Weights of a small transformer language model: LayerNorm before and after each block, a variant of Adam for these matrices.
Each number is 200 + 30 x the weight over its row's rms, rounded and kept within 0 to 999. Layers, rows and columns count from 0. The size before them is the row's rms in percent of the matrix's.

# up: layer 3 MLP up, 832x320, rms 0.0451, rows 12-28, columns 64-127
# down: layer 3 MLP down (transposed), 832x320, rms 0.0428, rows 12-27, columns 64-127
# gate: layer 3 MLP gate, 832x320, rms 0.0461, rows 13-28, columns 64-127
up12,099,156,166,202,206,218,213,212,207,178,197,231,180,149,155,127,213,186,261,205,167,220,239,229,210,218,226,225,215,202,185,218,199,193,163,201,195,186,230,185,130,230,164,158,188,206,214,146,264,203,203,206,227,168,258,215,196,253,147,213,178,187,224,162,225
down12,099,181,212,187,160,166,156,213,233,160,171,168,179,239,194,201,203,152,220,178,183,168,216,216,179,280,163,196,233,189,206,241,188,228,185,117,232,149,225,192,218,222,152,190,276,194,219,214,156,241,179,232,252,174,207,188,199,116,182,251,171,169,184,242,258
gate13,100,202,190,202,193,193,234,214,187,239,185,251,197,206,203,173,245,205,175,218,175,237,224,234,169,163,172,180,218,237,195,257,202,163,214,176,157,187,160,212,217,234,197,231,190,245,176,190,181,240,228,203,197,190,217,193,169,162,191,171,215,200,194,122,209
up13,106,224,216,215,198,203,141,256,183,281,171,180,159,212,164,281,189,227,187,227,195,249,217,182,192,149,192,205,210,181,205,206,192,197,184,180,269,217,190,192,223,163,239,177,245,203,252,143,209,234,214,186,163,204,212,205,190,191,242,239,233,173,185,216,238
down13,101,238,171,204,193,230,227,210,149,184,221,233,234,196,192,237,198,244,230,148,185,149,234,234,167,184,152,184,182,182,210,159,201,199,225,237,253,268,154,185,177,178,176,156,235,195,158,171,214,177,186,179,230,218,191,190,186,211,201,148,280,202,204,245,220
gate14,105,245,158,227,218,220,170,186,199,183,197,232,211,188,188,190,174,194,191,222,202,238,168,242,203,197,226,185,220,181,222,213,190,164,181,177,190,155,193,219,197,163,141,184,204,207,211,193,211,220,179,268,234,211,164,225,182,236,198,202,251,223,243,194,149
up14,102,276,119,184,241,158,211,202,182,195,191,219,213,206,160,219,151,175,206,197,189,187,190,193,184,168,192,191,197,181,197,206,225,151,159,169,240,166,181,193,211,191,214,246,173,224,262,235,226,239,190,217,274,148,205,172,233,225,241,185,210,223,153,173,201
down14,100,183,139,214,230,177,182,198,234,157,175,195,207,154,194,199,243,195,257,217,242,192,197,196,186,207,185,211,203,256,232,219,233,144,171,159,219,160,171,228,182,182,161,228,202,208,193,240,218,191,181,167,188,233,183,189,183,180,202,253,256,206,215,211,201
gate15,100,185,210,217,181,242,204,164,265,204,200,183,187,120,208,193,225,182,173,182,241,264,176,214,229,154,208,200,231,212,235,194,214,159,194,172,171,200,242,190,192,184,182,197,219,185,171,191,175,248,210,185,186,208,233,221,276,177,173,208,170,185,232,181,220
up15,097,234,312,172,178,203,237,193,166,273,168,230,192,170,183,178,246,135,207,222,213,179,214,223,142,226,157,231,224,262,218,185,166,199,234,189,191,204,210,256,229,162,187,192,226,191,221,220,192,197,194,197,234,205,298,170,224,226,215,140,197,177,198,204,231
down15,101,235,196,196,194,250,256,196,201,240,230,228,142,185,120,203,162,183,158,176,158,161,192,202,187,158,153,200,170,181,244,233,277,187,193,175,214,218,199,192,253,244,229,170,182,248,224,194,225,196,236,186,218,203,216,238,204,222,173,212,198,229,189,189,216
gate16,099,188,160,205,244,192,218,203,152,178,177,213,157,170,208,162,168,158,205,181,172,217,228,146,205,179,198,166,192,139,155,150,200,236,151,192,188,216,220,205,300,210,166,180,170,214,204,195,181,233,202,177,190,179,224,191,189,211,175,164,187,213,220,200,223
up16,097,155,228,223,248,132,236,197,234,186,218,241,217,199,147,218,194,225,167,177,209,194,195,252,238,202,193,196,137,240,287,186,193,215,177,237,193,138,211,223,188,230,203,190,234,261,143,187,217,235,181,252,171,210,208,228,173,175,165,226,206,215,194,234,241
down16,096,199,249,193,164,205,188,212,219,225,228,218,188,149,224,194,279,226,243,182,150,184,175,189,177,166,159,172,222,221,200,119,188,262,183,192,219,186,166,204,190,151,198,224,199,224,166,215,205,236,188,245,221,207,192,212,181,172,180,180,241,202,158,196,230
gate17,095,200,158,213,152,204,275,213,173,180,218,197,154,192,236,152,194,231,198,202,193,203,260,235,169,183,190,217,193,159,149,197,195,147,212,187,202,251,206,211,201,183,204,225,218,249,196,211,197,212,192,215,258,199,163,222,158,211,205,166,193,237,217,172,194
up17,098,212,199,196,203,260,214,150,182,191,198,194,205,207,235,155,195,203,176,166,165,167,162,188,203,186,169,244,127,194,159,162,189,190,183,222,218,143,226,201,263,227,176,267,193,204,243,223,207,240,189,196,193,212,195,189,194,289,212,214,148,189,209,164,175
down17,098,210,164,252,195,173,131,217,163,176,160,168,180,230,163,190,178,189,200,245,206,232,191,231,181,180,231,217,193,145,231,232,262,222,166,230,231,155,206,218,238,215,154,171,229,167,232,203,202,255,201,202,203,233,207,218,182,199,226,230,225,203,242,125,229
gate18,096,196,150,194,214,185,198,198,203,196,157,205,207,149,182,178,229,188,205,225,172,205,249,219,174,222,208,196,219,192,226,193,225,226,162,193,230,220,191,201,219,174,199,182,173,266,204,197,178,229,153,176,278,234,234,214,126,195,223,154,170,215,163,199,216
up18,100,196,212,200,190,189,228,240,222,215,155,235,176,179,200,153,224,189,187,197,203,179,197,238,234,215,170,228,247,276,225,175,163,214,220,201,150,194,167,196,131,233,215,230,229,217,148,188,191,172,173,179,223,269,247,182,202,206,183,205,161,200,223,151,171
down18,098,208,208,178,153,160,144,160,230,157,188,202,203,252,161,228,209,241,178,240,213,188,225,225,155,217,195,198,230,226,193,150,224,192,160,186,227,133,229,202,230,196,182,199,117,134,203,225,188,214,203,230,166,199,266,216,217,173,234,175,210,228,207,228,236
gate19,095,249,200,144,211,175,241,183,233,161,199,212,214,211,176,283,184,175,201,214,246,170,186,172,238,184,158,165,176,209,207,199,204,152,201,262,246,196,179,228,213,208,172,252,145,226,184,229,218,165,216,216,215,169,246,213,146,158,179,196,158,189,200,207,294
up19,097,198,186,211,200,238,169,175,157,228,241,177,216,176,194,202,246,278,214,182,194,188,198,197,161,238,181,176,203,190,265,192,157,219,158,244,195,215,229,191,222,140,176,223,143,208,206,191,185,217,207,154,194,222,141,234,203,196,206,173,236,210,215,233,217
down19,098,231,180,231,182,212,190,216,199,221,229,222,164,187,215,257,174,228,175,196,217,261,245,186,221,173,185,216,191,178,216,274,205,228,242,190,188,188,191,196,212,164,240,188,234,169,188,158,234,191,255,204,199,185,222,166,235,170,185,207,214,252,204,136,191
gate20,098,229,178,217,159,157,209,241,214,223,168,197,196,200,222,193,186,231,214,150,173,226,197,169,145,174,223,283,185,174,205,154,182,210,140,137,201,266,146,220,178,214,211,203,187,211,218,202,199,234,200,220,222,212,223,218,229,204,220,204,192,156,239,164,237
up20,096,191,208,177,217,164,223,236,232,251,191,149,216,202,196,148,193,257,228,149,238,237,193,252,220,215,251,191,159,182,221,195,204,189,200,136,185,188,169,159,255,199,199,216,195,204,168,191,194,173,192,217,165,189,105,205,213,204,197,192,185,154,191,201,195
down20,097,191,208,172,247,166,245,219,217,165,217,154,208,175,187,184,243,192,223,227,240,179,168,206,194,185,220,227,160,184,189,256,238,282,181,147,182,212,152,148,187,226,213,215,205,204,216,219,234,173,217,201,146,201,186,176,133,194,167,222,205,233,157,188,181
gate21,097,168,222,93,202,178,188,168,204,187,240,192,196,173,145,130,136,220,209,236,207,209,197,174,173,288,216,206,181,212,229,220,226,219,234,142,178,218,229,242,240,245,108,170,189,182,177,151,273,208,213,172,192,199,186,243,172,225,188,173,176,186,207,183,225
up21,096,171,204,224,161,235,212,200,259,181,162,224,250,204,196,195,168,257,223,151,245,214,187,176,226,151,199,212,153,207,189,228,236,205,210,226,164,232,202,230,197,212,207,179,209,222,180,209,193,218,122,227,172,185,231,171,187,169,156,191,150,167,203,187,249
down21,092,207,140,211,218,215,190,187,154,163,207,211,201,219,225,210,221,262,154,191,191,175,183,203,189,149,186,182,190,221,260,198,184,169,194,239,261,228,230,204,177,223,220,229,226,181,216,200,220,210,223,222,208,207,199,202,213,210,220,170,214,225,174,169,150
gate22,099,191,242,195,187,248,137,160,206,168,170,203,228,206,257,175,207,197,196,203,189,178,197,259,176,195,192,230,233,209,145,194,228,283,250,223,204,217,215,205,237,240,228,229,192,145,155,179,158,215,191,210,161,207,143,243,162,211,161,178,162,193,149,214,212
up22,102,233,179,137,163,161,192,190,271,202,165,204,231,172,165,155,188,191,217,176,182,121,199,180,186,235,238,245,198,142,215,190,180,190,214,187,192,194,224,225,163,202,193,191,182,217,192,229,154,169,195,210,211,187,227,207,209,239,150,168,196,202,201,156,166
down22,103,214,199,157,192,212,167,243,174,230,208,164,214,172,201,214,230,221,216,159,267,165,204,204,241,229,201,127,201,214,218,176,226,191,213,209,164,237,199,214,178,112,211,174,182,203,203,181,215,202,201,220,198,194,183,154,256,196,209,217,162,161,153,207,229
gate23,106,190,217,183,187,201,188,183,184,221,213,175,206,229,215,183,219,239,226,255,172,177,159,226,145,207,155,192,184,206,236,178,198,225,167,179,205,183,234,221,211,188,185,160,140,176,220,191,237,210,203,277,208,214,186,251,218,210,184,232,213,201,203,159,183
up23,106,188,256,221,156,191,190,192,141,141,199,152,181,228,207,233,169,233,262,212,157,170,218,209,231,237,191,259,192,207,185,173,195,146,194,221,215,161,208,171,205,172,212,159,226,190,180,169,235,235,192,258,171,249,215,220,171,192,194,221,192,163,193,217,202
down23,099,164,234,220,158,163,203,182,187,151,171,217,252,226,184,173,237,234,197,195,156,186,207,269,191,237,162,200,207,201,186,236,124,157,215,273,199,211,185,176,189,220,242,188,207,171,216,159,255,214,218,192,232,186,186,234,201,202,180,251,177,213,231,262,213
gate24,099,190,208,183,180,188,215,178,199,198,199,202,195,161,181,279,211,160,211,189,188,198,226,254,167,185,199,230,239,232,195,139,218,191,206,212,192,174,222,129,242,205,170,193,233,172,222,187,239,255,201,225,202,255,189,212,177,158,194,159,162,168,151,219,242
up24,097,226,216,260,198,236,183,208,187,228,239,193,227,181,177,190,149,178,203,199,191,251,190,251,215,187,223,206,224,213,163,221,191,239,213,123,271,178,165,236,219,194,216,210,176,187,206,267,224,175,209,197,220,162,179,243,148,225,171,179,208,167,261,160,204
down24,101,247,241,193,180,201,206,224,220,199,247,239,231,218,166,202,205,130,205,186,201,197,205,214,163,192,200,240,203,172,238,189,211,168,171,206,179,186,241,153,221,180,253,201,183,153,234,154,243,228,216,226,162,196,188,225,227,164,222,205,227,229,226,151,231
gate25,099,158,205,205,220,192,186,157,179,167,214,224,182,235,173,205,146,198,213,238,207,165,225,173,214,160,231,179,249,182,193,169,165,226,159,207,226,226,151,197,209,167,177,178,227,195,190,146,176,218,235,205,203,223,229,169,181,233,145,184,220,209,183,235,203
up25,097,241,190,193,176,201,211,197,184,196,215,243,242,211,157,166,197,252,189,201,209,200,201,222,254,184,211,217,155,169,223,230,202,252,173,174,218,151,223,228,228,169,196,173,219,200,199,225,173,213,167,197,187,221,217,222,241,218,209,185,210,192,217,192,177
down25,098,182,181,124,185,195,113,190,209,183,192,239,233,175,226,213,246,166,185,205,196,176,210,211,230,228,133,191,200,222,220,228,208,215,199,280,258,139,193,181,217,178,160,237,182,207,191,185,189,194,234,210,189,250,165,190,249,189,196,242,184,222,207,218,198
gate26,096,108,196,190,198,224,184,209,232,230,206,216,203,222,177,197,194,204,257,232,262,206,167,223,174,155,214,229,178,196,151,159,224,223,120,201,143,193,246,158,209,145,150,233,232,199,221,229,194,192,189,199,211,159,190,212,236,210,183,189,247,188,243,210,155
up26,103,208,186,228,225,132,186,189,124,191,243,234,205,166,190,240,203,230,183,145,182,233,191,245,112,192,213,257,157,214,230,199,237,215,201,191,226,164,216,233,222,212,235,212,208,144,216,190,215,187,229,242,232,169,207,197,166,204,191,74,196,222,222,195,173
down26,102,220,166,130,238,174,190,204,183,252,172,213,231,236,176,182,191,239,158,171,244,224,161,218,186,212,249,225,146,195,140,187,239,174,212,176,184,235,245,209,226,187,178,175,224,217,245,270,166,122,199,170,133,145,238,150,201,171,222,174,205,211,223,231,194
gate27,098,218,175,247,232,219,197,198,200,197,191,213,194,237,207,166,202,145,237,194,174,248,191,222,245,217,187,258,209,203,203,241,229,145,193,212,200,176,175,180,148,218,160,295,161,159,156,171,223,187,202,214,168,199,220,198,175,201,212,207,205,178,221,191,253
up27,098,212,186,231,177,125,191,246,217,175,223,205,210,144,162,217,233,193,182,207,232,169,239,156,187,200,200,214,179,231,192,252,207,265,162,188,204,164,231,194,215,166,155,258,219,258,189,198,223,210,177,204,210,163,174,191,210,194,234,173,203,210,201,211,137
down27,099,186,187,241,217,192,198,215,155,230,224,211,162,174,151,208,214,212,209,212,207,213,263,197,207,225,160,198,266,185,212,205,235,271,173,245,202,216,219,235,235,223,149,211,198,120,164,202,259,235,187,191,255,203,200,157,220,285,158,166,187,203,217,184,202
gate28,098,204,209,172,188,216,202,186,207,219,217,219,230,201,197,221,153,173,248,145,239,276,203,169,193,214,201,180,224,216,183,220,184,213,174,223,221,223,211,161,174,218,217,219,255,140,219,177,222,227,255,220,213,203,234,220,182,169,188,222,205,179,238,185,204
up28,095,167,170,142,210,165,214,191,164,246,154,211,180,158,211,245,200,196,234,210,165,213,201,247,206,201,198,169,255,195,176,210,206,208,191,195,222,152,180,179,217,149,189,161,205,225,223,170,201,185,198,227,206,213,194,153,181,199,210,205,188,179,207,193,191